python train.py --d_model=128 --rope_base=1000000.0 --parallel_block=false --final_lr_fraction=0.0 --seq_len=256 --train_tokens=140100000
Each number is 128 + 32 x the weight over its row's rms, rounded and kept within 0 to 255. Layers, rows and columns count from 0. Numbers have three digits each. The size before them is the row's rms in percent of the matrix's.

# layer 5 MLP gate, 320x128, rms 0.288, rows 193-264, columns 0-63
103:081174124135120122110144150137154108141132068148124179173076119112088143140123116156131093154147180081064125179133147097120130143140109108130107146073174158068111159118082169134188055075089173
098:098114159146122125179145186131100125155140093151139157141124149113139167146178138119125098072100170085127103103108117140123133104071093072121140098165103189104105165161105155148140085117102113
107:144117144056101119109146168087097219136146213178161118153120177071127109110089109145089151138123155156126146066148118123137157084194095152161144104106125159110132135187180127119139139141112110
105:148121143094163140130077107098227147082158113081151124075158121077107170134139121114163095153165117136146072087122140132104126169179149078113105149163134111139137101144097121150144078078172126
105:132139106255125113119138160139114118097162119095108149122150146170119088133164171158144093076098197136119181101127143121146129136064140122125133149178133147148095198208135145085139072157098142
097:085146089106171087089106102145107088172169125134124115115143141121099153122115181094101110064146109168120190079144118148126102111095131122091155105153106219173109072179096075159130140135102134
094:085136102101123112087145125090165084116126139116089172114180161112102115132157111124117099103185091204149124126146164095120132157086137157136087151160188103100055106058164120150120088102069104
101:157146112073084144115100142117079166095134106160108149170181063102124143141086141157146170110133187153157108091133202121097166148116104172124133141099130061137136125152172162041166099176122098
104:220157085127174105091119106125103156142148146168120142091128163159104152102136103175136112106066129164160118122085107121099165107075165114166147125135162150119136100097114162152147126104059058
100:071174110115107117106044134141126143083046131116137130181101084209100152110072105128137151148114092144128155093206122117096121118172133134157117150160115117098145111166162085126144140139064090
102:100177114161152109090152126127150117163067143100176161087172093098132140085130106127136149154112146134124081139077120175152113087139143191162133143069127154150081119141138140166160159095145107
099:149094091204103103205174127114126142172141052103106141175091118095169126125158119161134158165108158104087177134152163185142103099131135119136093122161098150114184038142112199086099100124168104
105:075150135126093151135112134202195162110087134052136148127111127133132115122134142110140124130141175189141103067171090139074122114161111144137126135098149126188104120171098156102085130147051135
099:087073139157092127155123127147183111209100122098091139134147107153180153114101128161124130076119187142145123130058115122165187119134136164102106107086125115142165162103156209091113137168123094
105:117120151149176110116129130109154131132121132130144104104077138090123192176117133142103087135116149077109087172163086126088153161149123195127095139144124096183182163123122134065139164125144122
098:122129098156120187138119116098132088099158171066126115132132122197100077148086153138104106107173138079085151142163106127178154118086112087161136113071178143097066089182139162143177095166134124
097:155078151063102084182123142149105107109124133108129137147133109092137120112114106144128114129152204170119169083128179168171114105115133181093109132164152120128190161097131085130099100133046117
098:098108133078144107086095097068131109133145097128195148157130121133161144113135137109077106126115113189184149095201117102144161168162107096102126137135174183147102092108168086095171163156110118
106:091121087156057135104173139151090103132093144099121082167138157166080136101150118127132130151125126134127097046160134105063172105075130130078153123120110114144145117103167167129169073133160111
086:177123124155159109111162123184097150108174173162121086194095240102082086109147170160105150129126159137120138137094126153160097126115175133109126109126126091129112081129165160156092177127140068
093:109125144177142123159145201111159108193125180117099185154097111097165136136127111082146142159119186132146090111123111116150173123121161123142131146135166064092127161179138098121164144123170170
105:167095106162149205146176104115110124135135111108137141154108133129095197153140094099173116169169078152103133069167085090153124150154118131142090120080083092166168099074086180158135140154078149
090:141134083151084118136148034135123131120088121103107073156130182126173155119136125148132113089116121119183191113159128151182127164155087075163078104097091151118141135121211147184109167112116142
096:083151160135143125206090096126146160136137163143129157150072105127124123176124113108122083133147107187162106092155156147132131148081117127124185152100143139163189128088114147114077077086181136
091:140160120135154119092169184149054187147132116095183104146184170096090194158171113114099083183148132138184146131114119083077113133122127187116132177115144167116168190106108163122099157141141139
100:130200113108066122132087105085149162140104138108143148090078112193139094092061154143112141127147181116182140117109120060098146099192139140126158160109097158093109208143104129151100139107113110
090:113122094164113125132094132110144143163092141173058170193078137209136123079114123101105116153137169186142108100129177136214103169127141094112125167073103087118157161116119078131121070168124135
109:110120118172123129124169122146118110114197121189094176176118058068220095081172123116099182157102123161131164112077115127153165170120146118146089147148161133089159124140070162160100153095108130
095:113104120150106080135136235090061138114096150126128143117059121176102173136100128161098119107176109093095166138150112106100143137127114159085138148094153168109116146122134140146072113136102070
098:072153103114131033094124156151109156093152174090153071115045131120090146101096101128129089112149140130132130153126167144111093120120086146137170091102139081108106121161135156143114177171120087
111:131141157105103066109136101108143159164133118178170137102165182079146147095111170173133087179151169147086111094119143131161169068135159121101119123164183103109145116142142159054169136126094111
109:131085136090113128085098127140131137127092157061142116089143054138152119125117164135103049118208137091112122134103123085159187161195094149046111098082093089109153111168127102160142113163067067
103:136099143184134170065134107113081087114164129159099106154126093143095099113108112071078051087162166124106155117087108143098116135107076047102053084134121137096155145131082147134144117180179146
099:077173094100149076159120126126162188100138159120101112140127149083150157036129175078135109182166104118170127148120124147163128028128126185164159097077157096151124121120088128099172115114085078
092:129031181205157189128208151020146116146118149173125211155116121105135161089144121137103128162204134112192101079127186126113165125100143089188159123146178097142140159154137095130162147092119153
097:128147136124097106136136186128121114156036099221146104118164115164107152142121155092140144098194126114133184140125117134127148176054216109141072081147150122126186126135168132142168111147113093
113:196087087126143102075120123064199173102132133133108087135155161145207156119196161089116093069137108098142110128141179148134096114134100079113134157199108171157137157118084131104114131166100085
102:122114115119092131125136151103179080193217126134082115113137133174179112132172051160152161131156153099140102081139098150140093156153162140112149146150111085103087168116140135146138116132192069
093:140095082107116112118216115111091132109041149147147109153133169135157105093087116183132134178109115145094142110171087134155158123069154105130113140082099154091137230106134121123113024116097106
093:140158134095100106151140135115104101104121085105161114192189161096175118126106086153130113131110158162114152130115164143102127142179090112187125105136192088140187101139172165163192175171108092
095:140107121047122109069131116170108117091111135124111088122155173079184091094111144106164127135106193141139166107127098136131095126160142116119136146130085128162139105107180089106195132091186153
103:133119110125131160114187118165137053105191142125129176097195128104161069133108143150097152193070143092154132066112142145154092153117185132173139119076133208081095088136117145124142108145147079
107:197065198132118135102086135121109082100166165135108076134143151126127090131033125097140127124150059107154158087130165106122083116118157134175140122104118104111057124106108148086165090190105133
083:063129172173137088102111118154150138123179084106111155128081080149165110134118106094152131130180135102151121121111114086141089111118197103118134107095193111129079109120077138146113071126124139
107:186174092153138107100169100094196087099146146154095108054178125155110132120116148140114129123158147155157168093121111139108104103163168172139069128112160069081149149117126078127153128107103160
096:146074134078140135107121142130147105160081122085168093103119103132102111097110098132120130145142149111112136156101118143123168131113110209051140185146107111153161138172082131167102117179064089
106:150117163148126098133125171117201124180109143156123076145117090164151089179166142157103143092140108101119093097213140133117164113114129054153094136147111148176192084139079168132068118116134120
101:123057161140143126110098156149087177089163134154153130170073114106145129159082158110190142115178047138117169133135106115135136108172154127106096084157086133130111167154163132151094088093142113
102:137113125140130149143122141105065088191164114179129158101180147118074064134126100115093112139145072139098074142063080141123066061067159109193114137139114097159165166177137124145211089118087156
081:132172090125141098131084093188119123100101091119158107103157115133118124089107068127150087135173154080138159157124092142146210103177083096113103096045108141114096121131137113135173094124054157
109:090142127103125136112097055089125173133158098206128123184145177103060105097110165091081122152110142119184102126135116157180080133158158148108125124132100068073122106185098200123109101076166125
105:122158100150093131156174102175117106149123151145109135140138163095158193110133128111143080171110100132117165157147088129173121185179141109117082172075107145085103124139091181124098111109085107
103:139125132109107142131128149112142076132145120137166086114122120036062137140136108134080144121229174117119090145171114191144119101075123137153097094094165103155088172145118133092132139077106059
098:103092141092145128094111095159142121161157096171168113123103068064076113146079130152124154135179087153163136168137101096161123107168125074137090097135075173085107156150141074167141168125068113
098:157136089120051107073128153084118124186159135180124100124142137126097123116089125120147124160121100118078148149105097180145140175148119145102159088152107111123188080137173074165051078168100167
099:089169132133163143120132104111086102132165114163120115164146122063117101103139152081116131102134127079106114139125081059104205148182133111133077181089172100127136154182120082165090097132115144
108:094151056119137074083183120039099092145138085209089116095142140106113138144078110132130133171131152135137146135099149124115154182153094159087168094117149086165126121179156101119148091144123106
098:127146119130117123157116134185119034109084101130134192140125150103151123059115149125155198128121172146142099164135138121134085149130122146071151164178083106172092110110075061143146126172160152
096:111137149099055103115183151101089127167172114117133173150119087133083082112164074143104137168129133118139149105102103089114149151096175117169096150109148102094118117161107150142109145143143101
091:109166197110131131137178156115138163079161138130108159126134168121110175082098111130122120135128137113160113178114130108128089101092107097164102154152136156110191101079159104174153110136132095
097:132141072127194135088164085123116110080085105126118140142129123094173122161136092156116134175106141161197110170102134049152128099139173093110102140156096122038151090121148078185108125139107131
100:079122110138116055190137120092146153121107090136132157112083095134143120090057095237084065104146136125125143105077147157103099123108084131099092123151157100066189128179139141114114112159163160
103:157149191137116145101145093117131128099143164188145128141202136118139126165156110162154110123151114179152134145185130155188094092118138132145166145121169144088134141084090126120123115064098117
098:163073161140125154084128171119112140139112113135140118097101111097110152144104116105077061135186141088166144080041125149100118114143191149146105095127147025168133114133138099097071037173079067
112:111156062178156134107118125090149117151132192100143164102082121154116077108087024172114116153145090157141131162122098169119154137182120159108078105163106122159162152196117158181103111130158085
097:042124056138127177122106168088105120107124153064129125154147114099094106201120148139144156145193175083148159083152093111088159160105107081142150122079141102124091120097125189069101119126124207
106:165101116203103165105110130144076101119141145178128105111114127157097168157153124078110159123136154101138148072095127106171170178126135101151112166129131089052097157079108122151156064076133135
099:080134108131192144170121137119126084108142123214152189152153127134090123159095198096135137101170135116163133169176123097174144127126120176086095133197196127138123126168090135194174102149077173
105:116128134088175135128142137181109134139107114136175119142147164105104110102165139126128047117174128096130136177150127089175087116165135122078085102124102133179146087101150107100110093133199170
124:091155147113165171167209119120127200089115112157201129119087129080153122085133070114126095105141130131155164071098131087121062153108146138093121089094116116102103170124059125152066137057126101
103:117136127082146098165151121188152110125088127208111118086106175123114112160205175129122133104139091147135092133131195115080116104143193061111144129104128088205109098120135170146173085061122116
102:166080112162103110167072151157121133130138128118137103156139142160138166149164177103082091104069187154139133134145148113109157112099146094140102163102084153156120124112127122105122108118099111
# layer 5 MLP up, 320x128, rms 0.27, rows 193-263, columns 0-63
094:119145134139136106127115209128132099195119132067141113186090099207116079164128158131135099117096173131134122133102137076130109121145095072159150125146085073082146100149155145110129159138133164
099:149146113128106077105152097137151146110152133054147121109097084111176169129124126149166074130177133139093099103141146169175155080115107100138171178099130170105106107120114154151163158090127180
099:110180133084102120103224114103149198204163074069118143138165177142139132128120115146124074124146143121084134106132148159112177094114185139109173190131100103067165102108114108106139147121149103
106:140137091175131116099122195146009122112114118158101134128087116134060153105161168101097137157115137169153186134113124114172138143115062147139155125144167166117139168185146130134135128145081144
098:119132185134099153093165139092121156117181140117148134165158133170107066074157180176124077115115116101123115134146097141140112050136123074179142192151132114184143123116157092116142113068199163
102:135118139089154068137065203116125165099083170081149111112137145140208113094109102160157135138115119155120071164143150153100101149185109047088110181099155097136134156055123079103151121103104157
100:114125084109046110117138155119076071104163138108136106090140098139170125109090114116143169078140159069137144110142170119134184147075129129070131056138141100100148115125147147098085054169066091
101:139177167115165102121115114082161124154066144108118132108073143129131131130139084115174094089127110080152161105088151125120178168129191041164192111099076163139174136119059118148146150194178120
107:125166122163074081126102131105083111127141126150145148167128108192124132166132187132155103177100147131140146147175103114160066152084192107157097167100137097184082078168099092186154188085099223
107:122130115122165151172099096101123153150126134131079098087101167123131138174159164166178166163154117122115188168059090214187196144175138131123118136166156150110137124101150130097088152139130089
096:111195101092151157097121076060098153114134103092078134103130095110109124149143178147183090168156117119099132149113158110146141081108100101106166112138137166062151127121130161178153184123070094
095:074158132160161126138086120116146089109153120067115133124142103134119160102101120136069107038156129125115196152094139099106053158120206080147126149124162090169146045115160054178081120137034150
093:057148116152100153129070172080192166168130122146128189094102135105153141157140138165151145099113136088138140138107156161138158097131097094148080185090090131166140085118154120192134079149089114
098:141172164108130131157105090123100132129096145151127136078151144122161092124200164162100077145167071121125086115112089170095079158177194066146077218088144125156130145128117111122147123140150145
113:154103129112146110116135089112170092133181178169159113102141059130176099135188130065157161074140097159143147121133095078117096126101092109098100184084118139126138105073097142197079160195121116
102:081195149108120072159125099104128125103120097094045127127057128152155149167122216142122131109125197121145134118090095139095161162133124082163142148144096128168128129113150135099161089142118126
100:147116079085126128136164133151130137075139086065091112136103136084110054103077105086161154086127107093149110134133099162141131115111099154116121157131174149171154110154148186131093123110082149
103:104116147140107088161159125167129118156155109120175170136111041131149127140178111116142154169136120147137082140132029101163092106126146138139122143134092128142150090081174125107061122079090129
108:146142090102161065097092138158166092135129096090073109153124135180089153145171102114140108131096155156115189144181170133127094137154189121106078119153117074068123110166147194133126184124123150
094:164129113089122125128165136144134101142135064169161065087144158122158223080143164152159101179093154138121111102139123156109144099120138155134116114140140083142125109084159108165096132155129110
090:151167166190156104143108171156049113175142134103114167153190100090105149125073125111089131150128124151095162149118162123118087110111122138194088157187073148086134150156119146099158148131110140
099:073142113096154102144129110174123110123137137162148139151069143099201194144124125108164135122107136128070148123153156191103097088173133175098105093129105095120120150164185119138175129027140092
089:138099158165190118132138196146146106134114110131124160161157108134113146162145157104129150172109130177052124164155155165111138071161161128151167161050110132132148184103112160097129089113169176
092:173107116128145179128144118125119106112179152111118110137056152113063183118134166118116127131138151087128121163114141073200131127152105145145102135098153105158053095123199095122106154168128144
098:113103187125191142141097115136113181066157135093099146111135117127138054134057161122118057095107108122195138114136099144098189148085087137139131112116146166170122105141093116072127113114155170
098:091185092083151163062065134120124154135178107098042142129085108157133137140111152138136113116139173117109149092100197129101166145093134159164108122134174180088086130104109122108145138104155131
097:128109149111155106189119113096135074066106089149194138116117118098078106157156117103129128125181171139122108117147124110160111111165143118142125060172119164127179149145132130101146174109133143
114:125117156201065179140152141122071158141082071140111177072108168146090153089152160162040126135173165160110071172135121101140149132120191126068165120108138116160174076132164099153110123130096112
097:139099128180156067167120231148140110150089158163127154122095149102147095164148142115112111092106181073137137097127095143128132162114073165096129158139072117076144208104115113190160137098182192
095:128195179063162138092090168167147120116138103066160130137096119092131119110150173146150097096097135117122168166079139151114097131106101171059147133124173153061077142102160095126153128131123029
104:129106131157119127125087180156140125123109107109179115118082174116127168093058092166124095108142112124095128175105046147193126147092089148102129168126103156105186088108156120119066104133110130
107:075130110124134096167076142126164063093145114123143159146134147101121184155143164164035085097107110139108188118110103179159148142109128173135086077155085079102143101145085104094129146099122163
103:173145210133165097091116127111141197172120118083072140156061178123135176131070110109150109154123091115156116126161146152143123146085130106125105161152119079134113144186061068203126108134206184
103:107149183190056142174119179129127135132131131135141109136173137131146129119140082166103150120161164128133177070141144103102117159093133135141132173121086153059149136095220139152087119153105182
104:133125158092100169150101137095124143159127115171140118153142115074179077147159126153138164168125214099144077150140109096053128116133091146111127060158097149183121089110108064151103137083208126
094:139184159169134197146107104116128057151143130131115150159139077063116062149142153124142138119132071180123183082139099109136197122168114164158167102055188119105104104096104143128162142090150117
106:172107120119097127073093095156094130148117134097155180122083085126153119118113120068113144165111124143076178081118141129099128123097145107148165113148163116171154165067129133100181040110111175
102:152185088115151130180136121110111113068121137153075091163139107151134118139186135130085153103137131147130096158115133071152110089137080108108102119118088078133111134079129130126130108095111133
094:168136134171096114133136151109120130130136163119125137100128084134052149151092176192162167150129081139152177167143058161162100146180143130120161112128132088069189123182124110117094139172090132
097:131128098145166148178140131078090136165068123100115064148182141124087109147114123144147096100133161092096109127078117201153093184154143137144091132142131163176097160190118112086126102141051144
095:130173121092148195099203163144075118125078128160161154099167125145119114131131107147103133137191166197139128137143109114168158164167103197136108108115166148148109110128160159113121129150054183
100:129169151145085122144121144131068119111058096157119103107113070128182163112089076174173107108128153126110103138178119155117117094114185156114108130127172101146130128036093124138117160075118157
095:134118128143130131061087133166063122105189135119133140129192160120148067093083136143105117147181098143127131094154174103083122068133125091162131107158209096128105133038140110127110119108137097
093:143184136131113120180110179131105179118088088104073188144121126107136086123177103156184151127145112134159138122195216098141151100151109153136151165145187144168140070134110157128119147130168077
100:185188108160091134108187184199160144112134086119140124150147092103152162084074173102106142174105165146126175182140109156127138132140137157085169185113101124088122138090135139151148152082111113
099:113135128135137135117155092126099150188150108106115124185184089142131149141167143133150103107139152122138174190200149197125177138127145101104148194155095198076176081166158174161129102192067110
100:182161078111120158122116116141125061135135124150151089124103136126100128159095146076217095145134085161076145141137134094151127135072086134132113110159079117121100129093171114154170101094151185
091:115152107106160127141111158078130168066095120174142120097111141107119181109073124103106092107130156137139141153082086197185104144141179184164151147143191094114119134133164097131175149164190111
102:094151131139070124162198148157118168076133151150128109164167090161159159175127115104185137101133118091060113083142113120134170134150148146112161138089136098142081083133147161117103161121084153
088:104123089118189072192113118201150106103095145157089115145159125097121159130061182107127120081132120162099084098137133100087167110133124150119071117106046127190164127155133120123102173122153125
103:178108153125110104113104101065116098168110173112109153063087090133114149108085125132156186121157131143124176041139107152104084180113119094084148149161128159069188123141220143086127131115120140
104:212108115113178087120086086067190127118156123144155114133130136194118100168074147169135128136072093147103048123118175159141163108151188091084171124180075084171162055138118119137115079159082178
102:111159124097148150108134132089152082140178152135180100129108085079099147171036105113124110129162133142102152118144182118115142092062084161121104152111159171166178110180129176108133095074107121
097:102102087143070089142160129144149106105111138155149105126216139159133108109173130169119139132144111144105160132116119175163117100180123138175134178088121119095138058108203186142096117143101104
095:122070178156127095196127052159171107094086179118090150118137102169083169077176124096082120141163077129064114151149068111162078053128141132160126142077161132129181138087130133072117102120157160
101:101152142167132137096132189119151154111103135121155177104127141132107140149108097146126202129109072201133118092197141109097123113160117129152119141166134163128118154085201117171142103111146197
102:192115134095177120124159119093137051129144100169129100086168146098089118188084109075088139097153158125177094140133156102119124137126111173100190084120131099180142103093117162140193103139128091
103:129131128146125135163126115054097095142072119124169097115108105104098135107124131095132094124116097069141142115159104077080070153123158122047131109076057115170174140062110181142108156096085108
098:079138142109130135179136157105143118159069155159128092101144189161196121156145103163070085129102122146108130109136166110144131121107122162122153093132091089113175176102104165109172133174117058
090:165086123118124120173054113172093085136124128128138135095120074126120121131152128151123125170150098112128077079158155145130133083129121148154137130090161067101115194113092061114134140159086179
089:167109122139169165071123145078162112127167105116084130116160166122112101150156093132159145079085125119195129127115094096161091103079122115105138120145106160091153117070082152183126142056142137
103:143070129106119079148133141118091173142101119127143143091118131060085118127130142127161149080047146132137131131145146175181126178093120097089072167138049137151132120108106151138084088087145130
105:144099191145131100099078069138183149098121085156102141116177116186128124079105116122141121119081149151135119072133116140104109098145154088131151090119135126114080195156126105181139143161185170
100:097163113121131157124138108100092155133165094143118186139066143135146102144092164119109174127084162092123065145128163109112094096081122100196140100140197177147138126105169134084075165106175092
105:115127149038114117091100114161128106121129103142186081089151174122097142138109113129113142128078075124136100055114182099153160145133114181158124141215123120160113143117142175104091091169114109
102:096180132039091137106107177139118133162124097127168153109124082205134172121142122151145118082164111062152145116099130170156091177099149072129136157112156091151096080097119164101103159156112113
115:190108084111085144114151078069128125170123128129145142141124144132130075120136145157167112141135128077117145094101181117152160151100145110147128159116137144093147148116103158100152093143102088
101:117177181148164136131127132124187109128136149151154151135127115104180134116121173061100153109149151160187155174114112155071145114054187147089106093167130152068154061227100190168139148147080125
101:115084117126089157117112119122185123180100121110149142163194156148155083133120137178062114106105161174057118150130135155121162120178152140163111095132142109162138106075110169126089135181174074
126:136160145105085172145191134125049128115179094108140134110075128128116154172105171073080134059127164118143143172092117121125104102127140128107155118032166132065076157143065162067115110078115104
102:134075118077134133142161099132132119134092115089122087159113130151104134079124120136155106142124154117185070183125148157179166131130101124140128101100168122118109112124151058125111158166174095
# layer 5 MLP down (transposed), 320x128, rms 0.267, rows 193-263, columns 0-63
098:155140141130164155106097135151097154089101104127145099122143075155140164036162145099127160190145091134141145108101144168088189079165081112178087091127155101145075133118094142120134111129172124
093:142163146173129119137118101112138160107118093162108123119176096122117140142164180154133107135095195090175067106109100113172113141142127102128083159117094110163157138166128110108138166056049078
101:151158087100181126180142136119095119110136132116086128138151128118143194095086116129154095156164118145097205101108179124104168119098155157180097127142136115079111129158112121114095053126154111
102:095092089093124101126139103190156110118145153160135140135110141095157142039130150109113103093181126138161157124109156149089100176182196142098137154135039138125120133103084139147119126076076143
104:070121106057112126102198173074106138147146169147172163086124095081146148145138111109132092182134151142133065118174072148192125122121149141102104086150158128169103150107105120137068131202134127
099:133135162132084058141085087162138100130138119164110109075174156035123082151122112086147086152175138142163127091169141113117102092090091189105167118190124158114052149124105100118098090065072128
098:129104101118101155183149116141100119116095149118053114154175117154088117135156170136167231153095169187136140094130161093155098112087151087118155174132164166183113083097127121081179145086076160
099:108127107173137126097112129115122137134216124075136172116144147169159021085083193109127067125133177121133145190138171094125130120113141131127093104107144139115122058130136082101123150169139159
101:152132093168047144103121162125151141135096169166096099087133117187118158136123132186147167100142156149112095129174187146232095097101134172165125072120065150122129151183128137131145095136153144
104:108094088178124137146173110127162107070114156140127133128151118162183140141083153121140103149106099123158128169154113152159101097122172109207152162093184092093130179038195121128104135082095091
096:150110177181145122132133082101124092163158153127114171124147130144116124093058042095142121125158155159129158052135111138135116123129116150159156163144083085130156126087161157112114050174151120
099:115153126038182149140138160083097194126105108089145159188074092152132073211150161160076134106148126155155106152127130139059136104099165176145091154153135104100115140095092150187138120152133098
100:128104195126121157074062090155155116092143134102137160133093144127171077130105157120107050171148177153117162128123091077148144075067138082132163105121139093172168108122114141143103137165122136
097:132180119124126118092122047129122133075093141125110187119156110103099138181182207163171132140166112154143100129112193086116144134155158189072130135122106131198127110165130102132130103097209101
102:096118104110131161138121123188133114141146157121139094115104148179142088115132158088157108086139190150135128109154178124106093118125147154103154135210168132146116074167104155111143116155127088
106:041110120182083119131157074143105083085093110159149174177113137067138159154115101174105132139104105137140157121101127158141120094118160164067135117104198157102144104124092173119152167145107126
098:115171136083107159123148171146129110107135113103118109088182108128102161130080095063085088172125146092104087181117186143156186121122089111138149146159086109136119182111065166137101157099174120
098:137144077077149111156102115116080140108149097133109091132147119155141147061105102122124122128100121135211099094188154128137086129119127109112164174132218104162111038154071116125157160148141100
106:100081135115167114181145104119121133101151158181130188094115172148110101159060131126089138106096151116164113211131081141066101165162136120172145097190121117129152093135133104133147157184088092
093:126141204126126155121124138149173066121151156129124161117115118125143130146082128081165082144128131147111129135125122119198161081099164134104144114078049171158172123139165091096168104147067132
096:119184175130155092119084133087101122130122136137131132120109186150134043085140085139067111147095129096137120156098115150111148077118109140162145165122158075139118131169150152113170188146112132
104:156090106179137111124159131179163072202130151073019099166107130119061096096093120140104097193123141158156179135195172077128121093125143062145102131118170109128132131120131110140153081160140146
092:103112121152163198156141156104120127124117146157119135114171119121085099196106138110139174178108076134153113144075107117079113157148126153080200092153131101122130105115139117113174137162076181
098:142106190153082141146154165143107091153121139150165121142177111078086161167169094084105136125153115181152155134173092105140129120148133095141166126132151131106083105126087156141125060179112040
101:100149154109115108118198079150136168157043131121099114026131098184149177151104127141095100097129149107114091088142182126103104133122119117100168140135105126087117125124137121096162123145155091
097:103160182109191150119162156142079142090160139069160122170158104129138157114096079106124084119141129073159158137095123102116147092125037066103119089122204163192177120090133101189146111178076123
093:164116107058119154105123159174165136159108155110133075139105120121153173090113142181187091069108122157126175129128125120118113160143110132086074069117161068056119098160158120160142124081129133
106:134146122114136127137122153115112170116128044163150166155162216160093207184156078211095088130139196106124130111161082147117111111123102222166123196066158133145149142102117169068193141162138150
093:138130180045134112112094132086148065116083116134163148139187145105079134126178150177230144157093122159098134154116200116202099107133124154157131174154112128089075143101089174112118133132155127
097:094100249143062108123174095162145159124138107098170133121122092119118143132120089171094122081090132141173123124131139114141158159144144180157128115140097153207161137131123147135115161175070131
097:103190170189150093108153119164133090131144138115079071142133110114090176142158183114138181101082134101114113094085172079080189126185145083064070168102111142130165149149122138162033131085095083
102:186162059219131113118085131131157100111113176155127156189120112122164123167103108167107114115101135131094157119114135110160187184150153116184098132176106121097164116101105136155088160188179084
103:128058081115126127150153128093095126108180148111130131075132143122109154105143098192135176110088121086094120106159159151104119122163120129146148097124131118092133054132079156112165174080129180
096:103115126163110162117127156192143136111061081154101105120081106094153156124105173154109065088148148097149062115143120151165106189139079077096089126144089119166133087186149134149088165122076134
106:134115075154150155170184123105126123050067104129136150143150121108126143131096126195105150143158085149152101100085157180108065182114183110121154148155131122175150100073144123180107163088098179
099:166091113152127093101089137166129111135191170100195146059139181126101155097118152144093103147142173079149072136138097135173040183140094140119097149161125148123137067123170158062090099080168142
101:120150078134108140124116133151185134116121140107126149119159121112074187113108144091136111183142174130091123069153167128148147176166166124101133092192138089139113157090132174131182043133099145
102:156161130108139180102128130128107083108151163097117134069049104172185092162117137138132161121092130186078106155141092121136103111127069112153134127086122149113092174183162148114102127102175102
092:182105143136110136167153146086083131139078136082108195129105097122190154150088124147127164156169089123129120099152108136179109073169145119098153141094074110092085157126100057097125119134127105
097:159151159064109091111111030153176149172121117161125163091109128156131176124118115123165161085145148118116139048119074134164108142168130126078104130145107118086115110066094093125104106107116140
098:151092145167143143115156100156140128110106149132137133094136196118121077077137108176091154102116153111197124157127081171178110181117099090098098121156163127130160106177145100125179091185129155
096:132110101162119118150135149133111121039117100157102141145114036130130089125134133150117101131132073130118166199198118123153119133111143125154173106143098080139219081150186112137190160115117119
100:091187135106144150120102126124112123087111085139109135100105167092143145131120147164125200069112125212119093176149104108130137113127159113055204128146145174107125138109125099120125151107133151
090:111105132156135133099121153089158140086087147133119119117140129167104083131161186130084153145109138108141127192134185164148154132184133130108141116063113086147107101163125161146106108119191156
100:139154079155108111167138130147111129096080172145113112102154125156077155116089140131061172161141136189134101107167126115148106124110062106100177192131133110171160129154107098122099159130138105
099:114168147109134095129129114108085083189058117112128118137121135087139089063141113124058182135121123143133078112114173113092208125108132097161114162167165134111177149181134115136225183143129114
101:160094186135112161138160114123131085115169118078117163118106136141180141115065150106148137160122131132126133119113143078140141107081115136099140114201173153154091126102111129080102123100106118
095:158134133161129149172087148147124125143158141121156137151133137117140115066091121144115162179129067158096148127142155127202044105137099096142118099144188119094126135160081095073138104132209144
099:083144154101166109150075162150141117126138112118139093136083096093125151123202111159083121120100172131150152090200146106138107125162173150118136107148130115163099121127111153077007118097102195
093:138118084108157138169074106167166140206127148119125155101162084098093183124097132065139168179103142182129139152175093133080184123157147080121134111166147130133125146217095128145093167137148120
107:081103167183138140125131139095080093127146093166100061152095087124157179094093119142085115140102113105086192101140141092146194145089100092104135136090093133134119108122154127114099135144174123
099:208105150135118099132110194156144111067197115118141207144134176119135165131168167116142167127156158133101125098066098138130079076098122169161147157087158137141150116151096171126094099138087169
099:047123162110144142157111059091100077132119148163196137115144137100034088135105104129045146149176149089097117090123156134123162088104131140103125133076079117134119124138174092125101094120097126
098:145129051189143070076201162079139108110162172193146107125151136157149134116118147092126134129080100148103114095134137164158162096178111101129104122130149142122134139148130062111148126115049096
095:167120128123151122165054094131164152150112190189119092148146119125143081159162153187096153103148185154181111140142078131204100118139140107179092098112165130144147153120135139171160121119142146
101:141127134163176089194146138077121153131162119099101100168152134126158140150148147087077070103118136106094138154100102179124061115058124108137149121111136136173132130117180083185118131114093099
103:112163098203168104148114105144123113128158139123086149088114126122127124159167098128161139161150148113189173145088120100124166138095067133105122091136091160136073160181113125116150168117140117
102:130142105156165126113115114191111111118087088197120094093078132132117123118145125166107144167162163163142111083108138130094102104150108139111097117103092083116174173124096106155198124123145107
096:083138088109115064105187136096134166142110141106140126128127122128115139087168175116109123123034125096138104122123095081106080080109136137126163117182168121108050166167109091157155100102127075
093:160149135130076131138177080092143140139098191183163107119088141180164100133152114164140125102131124137101073147161147119074132076159153162155125134102128162093095152160146088106107082154124166
094:075085167191163139131152111091103162177124116117127180130137145131116145115145142068126127141112134090185144171110109113115116069174109090123166129128091144148095132059114142133041159100128118
102:152138171131069135101142116120093151073146084131098076113097116185138111098144087147210100171064121124158154148121161105110098123137151159116080118115160149090144178145078147060123114118148059
105:136099135134102137082046153133145101082112147146104145196157124122142119173119134089102120124132097136182109095056121117102166118131123065160122134117098124176135039122084122104178139149108191
106:115155162121128122084172229088136097067140113156117081037121111148119101166164135077106115143086051101138149168115138114164124132138165106120154127121105176112112107162125148118125136091125143
098:095163170077145152110147121126135124150139118126193098140116096071108145169174150144100107101140130104137072151092131163092087180018150194087140142155091145128135117150119120070085123108160150
103:109094082211111117095124093146187109148095136108106159155235106139176143138170129107083071155153133144140213088094133108080148210122135080151149144120112130103102120136138180123109137120125129
109:084181172183075132145103108077157105148152104060083106089146093142081206106147150121189154153147113115117162138130203118190090134149145091180147187177165126107123109095135145142147127086145132
100:099118167080123075156107147124092069095152143136040136099138118107118153146156085124122121153158168075129153138099167138106111132082096098173160137174095126121085109106133120150159071126093118
104:182117158147126125105122094114132112107102135166084086085116090112103134105080152130130153070170106068150056124194169094074143061149088176140107137160145112143125129111164155114117104090124151
106:134155152133142139096148127086135128115113169112139160080074074073192143153153145142079122173129148128083120123071141099131087173112140181154133116106149117122114186142091124105059163183055091
106:159159072145180123140123093156130163204138142143163119152091087186158122095147115101176120135144148142214078168108088184093126118114142165053152053155134159155135117101047138130089127130167140